Weights of a small transformer language model.
Size: MLP 640 tanh GELU, vocabulary 22208.
Architecture: LayerNorm before each block, learned positions, biases, tied embeddings.
Training: a variant of Adam for these matrices, 325M tokens, 6958 steps.
Each number is 128 + 24 x the weight over its row's rms, rounded and kept within 0 to 255. Layers, rows and columns count from 0. Numbers have three digits each. The size before them is the row's rms in percent of the matrix's.

# layer 7 MLP up, 640x320, rms 0.0738, rows 106-272, columns 80-119
099:118098119118104120130121166110091152144092124106103118125172080094124158156093126128127169094138119145120134095067141147
116:096085153167110128111059126169132126129114124126092140149179103107120146161120123118127135101147135141123132140119140084
100:116167122136124184119134128162142147166142106132149106144142098135162158094107130123144146118114131137114144116154156104
094:076130134108104145076148185117141115116109137136138178145142083131119131136085083155101141129189084122079133164145153215
087:153144142081126062147169145130105140142158149095069131110105129110142161138135127134092145130104150094135170073124141095
095:137108192164085118099071152136138100140112097130114138135160112134119124166129143120164152125119120113125147098131127098
106:107162108107148174155125094116122136108144116149115086165145129120115157123111154128120127119114116098102151149144110139
102:133105118099135132136135113129121184152116161155102086151133138154153113139129137143125103123153103140077119073140144142
106:130130105199129107112097164127109123153114136105136108153101092097103076143115157138161094119144142140116134153134128160
088:106108155190109095151118134141080131104111114146120120142109098152124111155141162142120169115140135155120130145126099138
106:117123122108119119147147114154128138141137141146114149117161099114141116146113116121101101109141131114118131076105162136
112:162104176110110086091117099148139119104122118099144141164118148112110085106117099137101140114124107109150133151150106125
078:132117131132130145172105143126095145138107156147104087157087106152100097116109139115127124086149089129077116130111173124
110:114131137104167181136127127130130147136147139149137159118163142106133132130112100123089105128138176121120162156132173101
106:109104098102140129152062102120129177121103169122087111149140114117117132140113089130142138102145084149086106094152115169
105:119128174122146141139087131102099133144096114112120157121149132110135145101109093143131158124155138128134135061172109103
079:144139133103094144125145151124147186086132136170181101134132104140117124149140135182158158121150134163115121147144139133
103:097132154128151097095108179141140155132107127176094134159167127128113128146101167101113134134096118172127095137114137151
094:144091079106119160125101120147120139138136193163145071114145130140129140143071120121164138111124108140107153090105164134
075:146158149132116095113170150162166131148145110135157152131114127119155089130120129117053133113137117131094126100126115097
097:128117176144144128108125133138082119117116140159065149152122101104124115108104127133127124128126151129090168163112101167
111:189157122114160139145089115153092148180115107123148145178131106119157153130108129141157090122107087124074130110140116125
086:153088150167124095122142114161106150091127136098061157129110183098087151126150114131147184114124111139142128121147139129
107:141110105111119105149099114145158152117116130153163132123177168091094147113118095144143150123152097090137085123115160116
093:117090161164113069143118122145097138123110128131102098146131121130083118119141134103092145104154132099125130137136129102
096:092105184162095125142143153153100089133076133125138099139106109148086095118139105126121173105159165109105132162097113143
117:133079122103112104107130200142100167128121143128113075113150137115082134104066093093125143123123121155141155039107129105
081:112115156164147112155086133138112115140073123120106120161130086083102105142115103122120101106124147128105108120083183136
099:130145145122119149106128105123160124133092140150149141112112093109162132103135154106145127111090170137122117099151132124
095:126128114138130143174132139129110172133093124140138093157129111169144126128128158116120142113148110173103100117102114099
092:141120139131154127122143156110146119204132139130124117161158113081174148117132150124114114126129121145087131151133114119
088:119139149114132122121104120143066123116171115062145101153121112149105102149160088149134175114093133128115146112129134119
095:099120165110121131133120128123144135125147091126099151125142126115129152151155098116114188119093130105126162139140101153
095:127112110105116128111182161116084135165147151115124155125128109136137173154100152143139142125119117149084155130090100117
095:120126152133141135093145157128109106153183127126089111196105146117134093110163097140142149128116095116103180133115100124
115:140131127101149118079132147143071143126109148105113095101104127117072153090123131114148144115098122171150186109094203165
089:121149095135088131133076085124137113127095115138128098152125086125098108119087162133168124104149105128123136108112111133
092:137133160152127133110100119127135118103105125129131124155128169110136109129140132122122147121110110101162137168114114128
120:161116147160099126138127146148120092140117117177152151127096168128121092167148086129064099128126123184123151150139119130
091:129158092096117123111092078100142112095147152143133132146108159190106123123142122164138107106108096136110137158133115087
088:143137149142084147140069121134098122119134126121090097129092129122079130102157153115159157108118169133124136107140115106
085:107099113123123145153111168099133145124114147112149134147105068125120089142125107180156088131159105110068145110128127140
090:120134145171107081136141153116123156111151122118149102156139113066130102122135132140106151108163130147111124116114159108
098:114113108158158140134086113100118092142178150112123123141136109142097138128136157142121127121152115169130087093121163072
107:097104146135120108132111118165135121107142156146113126155130114092101126158098153120135113127128110157134113155099117111
104:087125169132102093118114125185124141117116082130097164125134132099127146124106139063123132122132162124137119161098153147
144:135147131159120125140067131130096112127117096144133105148123146160149084123155091105106148110135116106095155160142117107
090:103143148105108139146127149141080148136133144144133138122126117104097123148129129137156192132158107130126095078136140127
092:113108111079125144115124133122159136136072168158111103156124119107153098150054118096127093120109127134118113090091163124
093:143105183169118095147127132191063127114093141088102099140128128133122104120161087128138176115100139120139139128103148132
106:129092117162075163132132128108094128130141124122142132095143130115073117089162160154100133120132087132145108131094093111
103:120149144098155144121109110124113160151114152153080116175105146121152132138113154085116095117124101144094136108183126153
094:111111125123087125154074114126067159107109140097118104124104084095114101125124095131140186114151199111095140069135116102
088:132131149156111142135126119180152111118138122114116143098125115124156152093124099122131146123145099112143142071139098119
120:168080164117130102101080110141133167098149109116117152122224124133131164116129102089152121121124117099136107118126077098
095:122106191134078143116090125148128111161129100121098105167125130088134129122106115101133088099120131115129113153078157127
089:108140165112121128116158175131120155155115142141151174102175153090146142101106106181107141122111139123117115091114127154
100:152153107114107160199114132138133152154083106117139135119162141122105136144128129114125115123190132163159108130116158163
094:143124129074110144137128138121122153095129134123139163126122107142130099108131118130077154115116129127133112092154095113
099:135079123133092091139133127123122131131126097122097099170136137101130102158135096158162083128175109078124125117158125126
088:108135155109163141116116120120069161163131151168135145120143131072134160113090136124104171133169173097102116081172142102
103:113116138093130138157088113163086147123118146105133166094150118081055139122109137110118107123135182173165132125082133128
108:157152106139103117092124133165150142156076141145108146123167111112139108143109103179143127123130147127157109148101144093
093:103131130146130113127123145103135135135103147166163100160166112132117120089107171129111105123165137128122109130128132148
090:091118174107151124101131101130096116115121154122070151110142142086111137088159128088144110124134158090135117110147132159
086:129164160156163124091111096174137146147138116133091117162139085124138118128098136089096117126104143148128159104172141138
096:118112168149154143125096121133100119096135128112108160173134129113145117134177126123091104127097149100112117147127116100
063:132120166113105118155135113183127103148142151157140113139126089122148131096128149119100152151140113155130110119148124134
117:121133158135088096115062104136129113107160136156116130141158148155094107141157152094065115125117113130126110157130126147
096:137131083112128116175143131099112154125095122105171080128168120159143145117149115144141144118142093141114127105108084125
094:108119116135100160140132137123168128134134121146168114112159151144145116092081156116121122101119085123123113121120128118
083:106119123124128129174155128132089139111166176111143125143097129123133125126104079156128148130107112175095173087139129160
091:135092123155095137140125142111146132155147149145130079165125130117122121148130196124153187116126114139086136061107109103
087:151133157179127118135101133104147140120092158129124140160141164091116090100128120150087083087157115127140102124126123134
092:161119114132133100117118146164102150161073108138166130140133141115132137114073067129128128136107124139146167134105185111
102:134124123093132147146098128113113150131115146132144119095189132171078123113118090111162134113124098176145144158128178127
132:103105118133124121129124181149118167162082147129111099137148131139099125126102122107130118114133065120139181073114177151
095:065144110090140101085167092089140153132070143152132120127137093119111149139133128133124130120113161102131163115114151142
089:171152106093153119101081124133135096127133122117063149177113137058071146123145145134132143115102142162153136141114136143
092:144103140155105125157125139154121143098135101129147097130096103112152097171105096147120187119131135140097152104144094124
091:118129148159143148105090117175110121151096096120142157120130136155095101130167107110117092134113135133092164147136177133
097:112132117109112151105151170146081118140167138158075093135106059123124144121133152159148144138144128078118158083111147124
094:122134127130129130086121139155139114130120132147114111163132119149109109128107152132119136095147094107082122180132173153
076:137135167117077101138130165139117162122110150148171102131097103145136154143127116149129136135173147122129132127072193113
105:126143124106123111146123159136085146110147145160142118151129083119106170177122122120098152125124130161093124115130130109
113:119136123106123122107107085139146126115119147115095104172116134137132169123145126117163113120119153120142125177149149141
113:191120113104131097109079090145123155105137117131140149110145158132099125111114108148163152114121117129110111112139131140
085:113103166103079170123114103129110139101143181133127137124138079148124135139135092169120157126136182128089103102139131081
099:132125129182115145131130132171099129102161118117141116108127125110075145133144129112133146129159126145140147156119126176
092:173117162150112084114134128159126141116122120126107106177107125118140121180131140145131189106157155131137128161108154134
113:149111128122108077124135150161090137164129097151122121107131134134108108160113102135100127103124105116114168117140127098
090:130093140122113137156089129177132122139115135153101106130191140143071125120108103108127096123149094148152152111089111126
117:115154098058127104106122151130091133140076168117084125126135140133135152167103134132119114123117127135099132118120159129
104:101143119127148154105127165081092114199148105123147150177131126108135122125150115145131108120151101172106128156126132134
115:135131166114098103139162173130134127139165091133112123125097103125166173100138144118129127110154148151129130133133128095
089:087111109093112133086118124096137133113140167126123127135106119144101141080082111123146169117119155113130128069110099131
120:114106100105092122148140132135166151174061157133115077174154128137109106157168103172127099126163124082144092138097126157
104:154141095135154189157121121156104166157125162139166102126098116118121101152141148104124097122121137170120120145108150153
102:112133109097153169126149146170143121170154133166120119129147145136147131173092110138150141126128079125102152147130180087
118:131112112109110148100144162141134132133103140140097091115134094113093145143127152171140166116133125139110173106107161163
103:081110126134110149153074096122118150127132134113122122132105103129115135154109164110100087115159155123125104147118108131
105:109165126169149143111131156121119135129119126169154131153103108121110122119150097146114093131116124160135172157105127113
108:117118149128124176138147125154121124159158093189138136105143115114102120138126154095115123124150124112150125133078146135
106:112124130104137106132133132150155146153121094135093141156130122111127109163103103164090116115144113114125108151112106143
090:092131141166137142116124136104142127156111134120129133123133143131128095115091151105110108124114117138105128136160135132
089:142130123104160160137115087137122106131121097145147116124104107143129123109134108104153128108115152167094122120110135069
117:104125111096088151091111189121155120157139137157144142173114109094119133126095084137125097104126143127122133137093152163
094:126106158140147133085072127120125131143118156078120133118107099125091081124134149143134103102103134100119146141137170101
100:113134139137114132154165097138144182129103174177119112124128144121169160143122117142152113127145112136105100063156104104
082:102066214103077084099139158140102151157123120151104128134133118121123080132116147087142116133130136169126112128130147132
101:125132134153133104119087143152075130122094139159112120136085141131143081123164114136111180128145172125129142160108142126
096:112097128133106104107102144135133128166113132132107117125182120087134156183070110117115145128123104098139157107062157099
082:149112114155133128120097139124102143121109129142128111125143112129124114152051159135151135112108121154123155169148120125
089:103112153095133121125080147098101156112123156116109144138107120127110138136120144091126171098172093108088125118146121143
087:146129148114116098144145157174157166110142171125149118120123098149138124124139098191121130127128110107103158101153160113
092:107156132145118134170121149102117169101123153114135122113125126150168113144144141074129152130136110173089106095140131126
096:077114131135117121097152129104155153132129142100150130196132056113130142127140160116097124113123149159115175131146173132
111:141102141114104095114102131177157119120120094123079122121148139106152135127091080131134126123113115164132130107162151118
110:125146163069152102141115126140129143169131127102084107147141109129180116115100123115144118117139109148128126128172106128
096:154091138145128127140114120127168139128084178145116140112137143135135116126108142134127091123113099183079142121130140113
105:112100127084156079135115112127124142104084200114115141120163154136080160132130145142121117131132120112133111107122152111
089:115131154106145082084150121173087113122119142120121174075109113153133102147078111155099118124161149153083102121152115129
084:115118181158142083119134118149099128128101132133105121158110104117088118124151112145143109096134122136108149161106203130
106:146147102128117151172123106126156132139126148156163127164112087139115106148147097169120147124173118183122111174132139158
109:106109134125118159159082117157098151163091124097156128127161088106123150132118080137130144106145126142112131106101143125
123:122129140126131116137169132164091143116115124155128135128122116124077105164129063136090143122157136123146178136118116164
128:158116120129126152158141158116111122133123123125137103130113126125129136120128164154105106115157115159106113128091124093
107:116149116083115113132139111137162126124096142158108121102148097139167156155073152125148104121142102146123088076139133128
088:131118119047114100146161135141137144131144119088127136096174080134126139147105122177137093127122159146120156092143132136
099:115134111072111144113154179173159129188105140157113108123129083095167160149075091153159119121125144111118164098133152123
088:106110112105171146110115106106120098133132131141128124132135142124131137145094110107182154118202168116079115086143149119
096:129100138141112105089118152183161157128129131132089106125129090132147124143106064131131120114123145138156133164136144121
057:163100161071115123143130135115084138146168174165148117139101100105091185097109093127132149157132105115091144086139131166
103:129109114117098106163141128172124171144105188157159082133167154153108097134077129141154113132149124083143101072088118100
090:130148126111153128137095102121097148112109136138138132155142139129093156114069139128141151111142160190099114121134140088
121:116129142151147104128122098163097148108104146152146138155153123119104117105170151139078139096093140134149083158143131135
098:082145122077144135137140115116097154129164156149106137113127113094137143114106138124156127132146117078114111111112129146
114:121118150124105130114160118138139156171102167149129143128116120101140126140125112137134086125117136147133104133081130133
107:162108123129128121137106131135113173088162115133152126105131124119087164114173121109131189121132119131132138156130137124
099:145088121083136094129133100136101150073127120137082133134134136144097141122150171098160189108122136168152109136129139106
089:140131157131099095148145109168114151091146103088099121118162132102091104097162105118136202113166165128133126109125139103
100:158142122131144143163149146155140102118151125147122153125101131140146147158192138179096126125150091212091125151146123130
112:095123118113112093159070115158089134102108101151119154142137119098116161190085079114146180130156117149142136110147113169
101:128160151187118163154135164158146144174162086147147133136128122132139125135124109126095115105170100133095155151104137129
097:170120123107130148151145145115128146104141117139187142117166147133146134129099148165122142128136085149070092111100119105
102:112128114136126115121102107115083116119116124124086139088172150154115177105120133112120120118115128118128097105180133126
100:115104139111074149152139141162142158150150115141190130114122151120124122143101117133142113122130098131147106129064138126
099:168093147130081114098139119098101109107114118106106126098180144117110128119146146162142144116120093092120115100125139166
114:120143165164152149107147134125142147137132151145112111089145150116133107128097179111095096126128129113092117119125147074
061:102072171078091145138146148152142136151140195146124107116103102130151119103137087186099119146134137110079139103147151142
102:149107152168101108136117157143138137120140124120176100134137118131173157161177114147132156118185148129113116113159115080
096:164115078113119137169133119116107113168111142132160119133150106117147109147132141180149111118150113140104116139123115138
095:073118142123160099095155151113112157177096167095133154148149110101109139108142156169123137117171133107137141140080133136
092:097146184152114180133093127122076146156132091133116151178137103092103096185110145114083134095173118160106117148133146160
100:157151111137137123168089120174152114141119131132122109160168127150128090148085132110149132114145106141098155176098169098
109:105117125098142145118117122124113167154094164153097144140132168106130159104132098133171126124178123107141096167136169129
096:088121113117095124137068141104123122163097093140081139125164097093099153155075105099158171094143089141126139139097127137
087:150097148120073081102139148122139111108110125120143109126152114133133102114161150175126114108108080140124146116107156111
118:109147151161106122099138157125112102119124118109147155130169140133102122122145084146163137111134111118145131153120131129
108:153123157090150106092141111166117154122116121166098131146148134087100090149112077152118129126101122184133131116180155122
099:118091116168103112167120111108115131151099109120136131119133113079129132129103142122151129114138113124135102102133111082
082:104145118161145100148176135116165127129139114145169127118149120122159110131143143128075090117141131103118111119105133126
106:155072121148126119131130105106136133108122129097118104130145130149126115116147181134145089110086146151105122111148166086
101:113132153137149109124118116148147132146090140170120098127187109122119126121075116105116109120126095111113149178127139108
087:114124173092128129128152154119131143145138169108137158148121103112140152110127157119141173116143148129115123118121161163
090:114127143128148093146139130154153142171143150177127116146143125120126134133166199129080141123161172101133121126168147115
110:144117119114142128169114097153139155149081153144075087118120130092133169164140140091160139123117118143135134141168145120
# layer 7 MLP down (transposed), 640x320, rms 0.0595, rows 106-272, columns 80-119
102:122116126140119125135131125111069133122127115132126112101102137128102145109132135127161165094125136150130115133126099143
113:115129128158121126151141128127103149124132127135113114098114125149099149117129148120151153096142099132113112141151118129
097:122138120119154114146155126148133114131096119080157086182143140116099138098165088136162134118085116133139103110153095158
099:145108122108133107101091145080157189128102149119154112115133121122138143130144196105157117123122149113120078117121084145
076:119143159126147161126162092122134130131102120104103103124101108132110138135174142118113115115127110171147099106165090154
088:142165125157142109109132118145111116139097158144139143128066109118126132128115136131120086106126118138148159114136140143
108:171100103184079127136140184118126086112136113068157125096113124118125129111106117154129120146168121161138122122134154091
073:119124139125125125154092094089107171092123117117120128101144151118108173096159135109110114140082137113102131085135121118
112:142120145116109144113118148113117116107108097160126157155182172162116113130141093097103111136105125151135086081085165134
103:174115149151092135105084117164121149108129099087125149158106134114118127123111184081112145065131106103165122153133118134
095:120128139141189136174149140124152088171144174105136092112066123123159150104155139085078115172082146127133137104146130123
084:101179113119160175127145119081122132142127132093148130106089121169181152110149124108169114113142130158139142119100136086
084:093156142152118157113136146119092160119105169123094095145133111114105126142081131114108108196157094167098116087164148108
109:157105177157121109124097101111140109096120148100108157117170118154119069141114120124096117163155119107117115129117099120
148:102125110169117119101096125131085138131089118139128128159116096075126149160144109132114164178134135154125103149155132128
096:099187134099125140122114161170115134152155090164132130136112128132123113146112104113111134123136112131145143141156139184
075:138170135110141188118106156134143120128120111091139119135133110103164118097074103117109194099175109170095088118121070138
100:096168120157145125143162131136112154155095117129146129162104125098123113155123102172136138082152133128146173113134116142
091:152117084132165199125105094135106122129130101124115129104126129129126191120069132115160126091149145156126138189108153128
099:115133115131133120158105114104095162136121120115103114135133114118126117155102119126128171105116117180137119099133126157
098:098120138187111150109115109137116113190121122132157144179147132095122141139097142149105117143125113131096093162170146117
100:132159132152117151151137138142151151139103190107180130125145085150142130139143180105130106146145131117116122113111152144
101:179172119071105159099162162134155120141133144108126115169177146131120092136087126121136118101137139106148112109118145173
127:162109125115189118121173133179116125174154080147089105118099104125158111160104096146154173114125146159162140166145154176
096:120118146093110132152105107136115136155071166140109107150132108130113131142115088088129097208175109103096122074088129111
096:148153148100154108093133135080131101085138121088181117110145159149083183121124154128120136113123109096141100156161156074
116:145077127110098167098139121113157135112152110086138125075121123133094143139121173091163140124164122157167121081111113119
084:092126115155138130156106140099078169153080139113115106124141129153110155119121129130131108209117119176107109092117140121
083:119134106138144188143131151135187097092126134150144126161127116130140060151136147092148116101137096117112127139140159133
103:128124146050124112125095129091165121119131135141127153097166158115135125129122118151123135098121115090136124115127113104
086:092160190143136136101125072169111078066108121136123135200114137148127120104154152132121129121119133157095149128147147117
087:127104149187113109112098095130116117146116120107061149120110118130100151125122172095139117082129157137107120143132154113
098:141133149142121173116148121132133134153127127113115105134091092131129141132123148159170137109100138078138132183099151151
091:102157157180188108133098099139129124129118144131141111119101135145140138150142109143098141099091129153132156112116127155
086:132163163157155118111127119137133103136108087190100164137096193101163158137161100118122105136128131116108109130129128132
119:121115098142088114135127076092154138123123139110133127111134143124182130161141163096155116139148116148086125128161131129
093:115106126121113130135147136135140123100123150126153107126113187127124111151140138157137146092086047144122111150159160121
098:129122135161141123139103166091130131133149133129162126115104127135134125143133143100137133087111137139094154123156113084
133:117142154090131109106114136120138121165110134155151125128095106134134111193132120091119160112105111144126133102178165137
103:146111136169127138115123182143106137152132124108130127108103147139106137133117149131106097109122115114165145129080123115
080:135111123179086127059116129132127132133152130139120147143105126142123085143114160121124166053104141163163109128128122102
098:123142103071150136107148105153139149108118138154161129131074144117129124125124130053117121075067156162133108143105123133
093:109134141139117116118124147126117127118114142135158112159148105089087146129124118133118137173156156133108111097122150136
110:150129144116102125133164102153115132111134136143129141110137136138125074126112150135137159132131102118121139140109110130
106:117142156128102174132122107149124145116116109126129173091157144167120107105128131134101180147122151091153160096112157122
098:120124083120074162129144168136124121093107162134132161129141147144138068118110134121139104126134130140124163115094119138
171:147145147137128144091143171115097116186116115140124147130124128116173167139131120107111141112071157167144118154083138116
068:102184086099121106166146139140122105108124146123113129153132093127132150141100082082149135128129176121147134133101129115
079:108103122157148140152088140101160085135127112147168126120122105128106124111131143107105151206104172165109141144151105106
084:155094082188142133148084097120133091141135139076082133141139135156125143091145207122149136131104155115133100127157126140
103:110159118109130140120105146100163152160120125102128172106155127126103144124156121143124117123132108105089114126107137149
106:183093146117126116132183104105134128145171119131125156079135142130112156106140189121148126105110109118126074122114134097
083:096182135145129139065127130120129124123108153128111143162120129165137111112129169106109135095115129144115114140153141131
081:109118186141167122119117125132155083129079147124073174168140153134124153131116100123093136144129150129138147176124157113
108:151140095117112101150097149165077103166115116142156151139108120137140107151127117108098099118106119137113113086099141156
094:166167164121135114127134180145090175152112151137118117129170114115114131148116146125109154118123159132126126075096144115
090:129140086136063132130109121121103095124124158155143122177111106129107112126094137115145168109124142148147115159121135129
084:114099179128150140146107084173159102144111116190170137115096174132114089177166130158119143142082166148077119158137135150
093:116115123150099161110167174151151158165117146166119148144126131110131116120153115151128145057112133117118134140168104159
090:153042146118162097110151124136108110075136128083139131124115139123140147090145084152110131128105125128154154161103111130
086:137170157121167150151131152157161122143145116131127154179141155140146150140143117117142119134097128099128123130186146140
106:112126111139140099179146147142159181153125103134151118139116149117138096139117097102163154127149090101163112139101094166
108:108104149083101149139152104146123102123114126108151103162119112127132158135145127137084119160123106122113160172097130142
090:085122094120097136113142145125085162154075110107156132113126075102113139136102116147125138110130166176091113124105138134
094:078166109089135108102129143057155104126127112122137161115144155124153121079112118132137145119123133139101152150163128122
093:134139125128141187084142144177138120140122115119083170127114137119094150115136134142096103091126098138125131116168172150
078:151129083143110119132166140103126121143127172172186135143095113123124153117114136117098119104119130137108165110146123088
068:113152126191164127127088142104106124141137129135090115124110101139127128142120137122126106102141151117135132196102158159
128:103151155159140123127075122178132085170105147134117153168133090127105074117127087105133160118118122127152135154122106149
073:151152130083121172128142172117105138058128090106159133085093123131109129119081109113124113058113141129109117097100138157
073:167148143134101120111079151144108119127094107104105151122142145106100127133100144107116146060129098109161157144109155103
068:118119085146112119151139129146110163156099106111135122151092134141185132131142137092131141092115165092137111109160100112
084:132113141135148134134142122135125125098132151169096174120150129148111173158124103135144123093103107087164135139119157143
098:113106136139131118103093165144117147150124142135135124116146106071121171147068106111122159213125117127112126148099155138
085:157171140115118153119171138112132141128168120106120110112109140112152156085141164127128125126140134109131161147140112184
105:129105152185107119131139149116153109118110136085164158090078138131113142136140149144124094095129121140132137155135150140
143:150107091103106183153104111117123190131113164116133133090129128140131135120098171136123126117106092096159136111082127141
102:178114130154152143143086140138145090122153103157138146171141132162110119145132134120122099118149113125125094140149164134
095:127163143119116149106143135120169182113110180127168124138156122129119092152136111074124095122162124107127130107117093111
080:112129148151114094143106168144114103131150108108080147109118143172141137120180122144111129119108127110147135105135144179
085:124125074135158178135144107142154150120112167101139077140107151150136176098096150076161162116097147093131141138121133157
099:124122125110152116100095120131117115125125134122100132129128097144146082132099142096112153128101151114122162138119116163
088:131148118141133121116072169145129156114145128115067124135110106103165147132134075100141090230094107161124158102137205122
074:131160171147185135151149120104142070105163110131123135122154142124151148110115083118136149112155125128092126132127118113
099:126137100118137117143153158163151107099144130103115156080131093141125133144096120148148068117093121152145145136146114145
122:114125085092144126179139185102174105171164086115142132155142179131161114118145128107132151124094132125123120125140136111
114:111129111155173094142155155140158098138149140110107101104110147123157094092152120179138157128116119128104125118110133124
066:168118122158132113109146129193072140150115095109136107156111122147184139113133131132123129095144116115120144147154128147
109:125130098145122079116159130089147108073103114140139139092147191132125117109121118124150152131146112179115091102134157107
082:120122134126084155125078134085094188153103154110139113167132104099134121155126149119132133177107140105102153081145152119
117:111114110165125135155138128091130147130136121137121171124213148128071131155096129163109120199155079136102127087127108156
103:083156129128137105101156134098118129112148089155141103150086162129166137142127126145088123138121125095130137152140146141
109:085104163178080107110128114115119147126106149094155151134085098160127115093116125113128147138147183086129142172084123117
111:150158113081177116126140130114116113129112124152126122141190143115147137100098151145124174102205120147108079120118072149
122:193136150089097106160144114084113079111132090094143109071144165106126136131089143153118148124144124075114122140138126173
092:126142136120191124138098106113129120145111104145129136141145110133106130135121127084106104127089141132066112132106129127
118:149107086191167153154182155144112113148166093124139128176116115120140124129111137124140120136142088124132159118100109103
080:160149135139097105150123122123155120126100119150130142144151124108084083103088086114121148091129162122157148113161136123
102:148141131154098148163087135155124131157134148129147168149172097113131133094140115088127182134133128115133156108108139171
115:121138056099151096158106070125125120156126123170136169114129155152151145100107114113130113130131125097127143140116120098
090:145142130136136134091127119123124135116151081125122142112140139108125194121152147122120118157120103106180134092078113076
114:155110141137109173133143152132143104116143119124181145102109150128111174099125111070142139119122110129153149152114128149
111:127095143166146133156106096164095118164109124108147144103086113105105079143117111179147086116126161142114146111164130133
121:121125120097183122146101104131139115124133142098144117144156105154095192098123136151094136102144151155115134147121122211
098:116111122109139102107099111109167124099125154131125154160125122133116130141138113098114100132101138138161168113175115156
087:144154137138104170101114142152115138164098110170121085100132143135137105079148120136121115079133150099168112118118099180
130:144134144094115109136118142103086167093156092118092098120116137135106138164133166084183142130153085128125112098135097127
091:164119134088088122141120133108173105062103123114094130096127141111142121153114098081143106105135118149131101134178151147
086:085131110110151114097102097131128157105125121127112108140120160151152150124106127106122115111116116101118113090150105111
054:147161139137155134124125149137125078085120124108102134141128124121188142106129105113147127107142155121107173129133175109
106:109126118135130097115125104138149142135128140104130120125111060140127097134119165102156095080141157107104133105129157126
101:180111136090110134129124140133130155145157122150117153114194121109177129143100137120169161174139091114136148077101117088
098:107142131196119140112144115158111121146111100147143123157085103122125134166103128118096133064123146128111155139138124160
096:098099136135108118139065122120079130132106143127131120112151109065104122100126154108108151216104132165122113123083128147
056:120136142149138123131146118130071122128125084106132118089101153143146159145122114099180111090112121138146140099179142115
090:136094109126189163084130111114139112137149103127097095174115117128119108152100155145126130112140130156125131140138110114
086:103110118126177093088127137089175112196106098129131103109106142110124132109134161128146133093118118094122152111153127119
111:138134084097064111115148133099113125139116090126153141156140140121120166131150108123120100120137164118105125131114118156
109:110134099134106103127085145113138140182118127129129150178124135138106107121143145117111147117094126130073116105163137131
086:136114137117141139098112160132099083147168142100138127078131149133120196102119118124132133107124110147110131086105115080
116:175120115118161167079123163124133101125133129099163148112170104094135137119138120126169124126114117099139155103149109117
095:118114114103121137113158122154112114100135118079143135149117157134149119120101112122107110101108109113162097091074153140
088:130122097128134097103092140093114141163099140117093122160159111096125114147100117157112118197130137127122145135130131111
095:141125139098148139123113102119131144135131089138140104144110163129159100156134109084145108097079139135133120145106171162
120:124101103145119119142139124096081136125126110124112090104092127158116134124129136145159152074117109142104117138151124125
111:117151126138180110149160121133146093127096132119116115140145120118135097124147082134087098119115129143132152109147153118
144:167126153117124133133125091132117119103132130116138160099151137110115161152118141136119132111125082136092121124134113121
088:123099138152120125161139133085147126126145133147118112147113136152147098159144149160121128108149076127084149130197128151
090:104109133149154124132138134142153144159124144153120061125118081139134093130169157149183116092114111142145130117131157117
112:135122117138106156114126126141131067152129090148145143128119063103133097106077145113110141137136103133083109119151122156
080:164166153133092120124160129117108129115139117128126145158088122123167130109120115149090138070120163100111147123147168157
091:094183104154144126123166122128150138140122122087093122122074122099132169130146118145115120103126130117110127169152097144
065:105125103168144109141116103120125105113149121120114146082161125160134118144092162077150116102132165097139155145130117118
108:141127118180089146164108136159101066128153080153122134124070175105122101130106103105165137135138162129123130175138150139
086:155110118110094086052128169123130128132130137146140119123144176112133123153143138110150117078107127116159135145107098147
124:108142134133127093090109129133183164127091156164125175172129131103115151091181142170118147144153148178104117147155130154
117:144128147104102126119093146145136138115114111135129167105100126148114093130119126116158179110110163160147128158117134110
113:127131139124156161149167148130122173112117088139115138133172162116095142116124115115147141125134112144114138155120127144
111:158105105108153113130125115122136154104116155094104153103140147159107072117133184140158148124106141127139117140122082107
071:120130179155075126149182128162154134133105098137098106113123125141175155100149168108121155095131106156149111115139119162
092:117125154144135131154091149137110126112154089091136181114130127131112137113097154124137179104139124155119115158128105097
104:109148125126142084094116145135140133133129140113163104157107110135115085145103133078115136098124147123071158141117103114
114:152170135115096102119098127091104145104092155146127100106163117135130084149128155144147111120117112125128140079148122150
096:141115122109143139170091128105119129075140133089094133118093078072116183107142105133141143113104153135137160127093167126
096:120122156149100093111097159084101079114151142079177148183064105118114110145128109136154152137135176117116091119068094152
127:114142126114143145154145128133149145091163134116115124135128144111117141099154119099106115148156133133102137107148164146
098:141149175168137123142142091127143111128131092127113131094117153128148144123098138105159109124131134104134112129163106095
110:115135150142160103125118125114140110098105110125101138138164121119140130134140137133127114096119115127104144158151138162
119:063149138154141169156132135170122154123129115136162135090110153127117140122092115147169133117154098096109094149114131135
060:148145147158165097108105104116114075101130146129104131129124127137130158162088137108170114098157137121111108132116129132
070:166132147133139113161107098097140111074139133103117101138146106144153141154134096112113110178099124176135145101111099100
089:176115077133113145151102133191175137142144091134144148076106121118128165135123131122155085116146147104142100121135124130
100:128147139093185130125128119101134133129121147101171108189176135176138110133128105133125144112081104095147105143093154121
099:120150153127114099110108126118086169119087166136109122164157118110124104161116135140091127225112129103163107156142120153
098:118117128158095131150122150164107093129096150168135135132095111114125143140136095125114141177143150111108148147096177141
120:143100126158116153116114144095122076138112134145134128070125084113149147135125185125163152131133142114116137053160143102
083:108107109139126118134124136115095138119108108136108111104085115136114142139121117128155132086116126164121121162127112146
090:142159155120108109144124144104114118139113143154128150121137111143149150096137100140128087086137095116148118121088135139
129:142106142120110095095152160099117113086130090163161125136124131144139098136120104082136156131144127093109072095114080151
101:134105104151115136105137092114152106110116096090135141105116098122123145131140190134182141151139142127128106081129091138
077:123151109135170129093089148116130114110124110137110168140137082115101165177111128108091139077078150124141126119120101124
093:124099125145157139110101118135079131129145133119083105134096133123087118110092109121142152103125137157135130121134120140
111:113176131147123116137146156118087137122169092153136147166123136104145147131095126155152133111173092098113114173123140165
099:138135119171110129147141113187104139123104108166147159129100170119093130148139121150116183082097137132166134171139152138
085:130121152114129112138141118136088133121111128139091127107110162128113105137126135129139110123089134118138144117143160147
099:116159127146128124133089138136105106115113092132163116124146089123167069125136113112152161112118145144100121125102123137
104:149140151125139117114107145086103154083153138104154114189094165125137127131118153152103125092106140159113136162121104103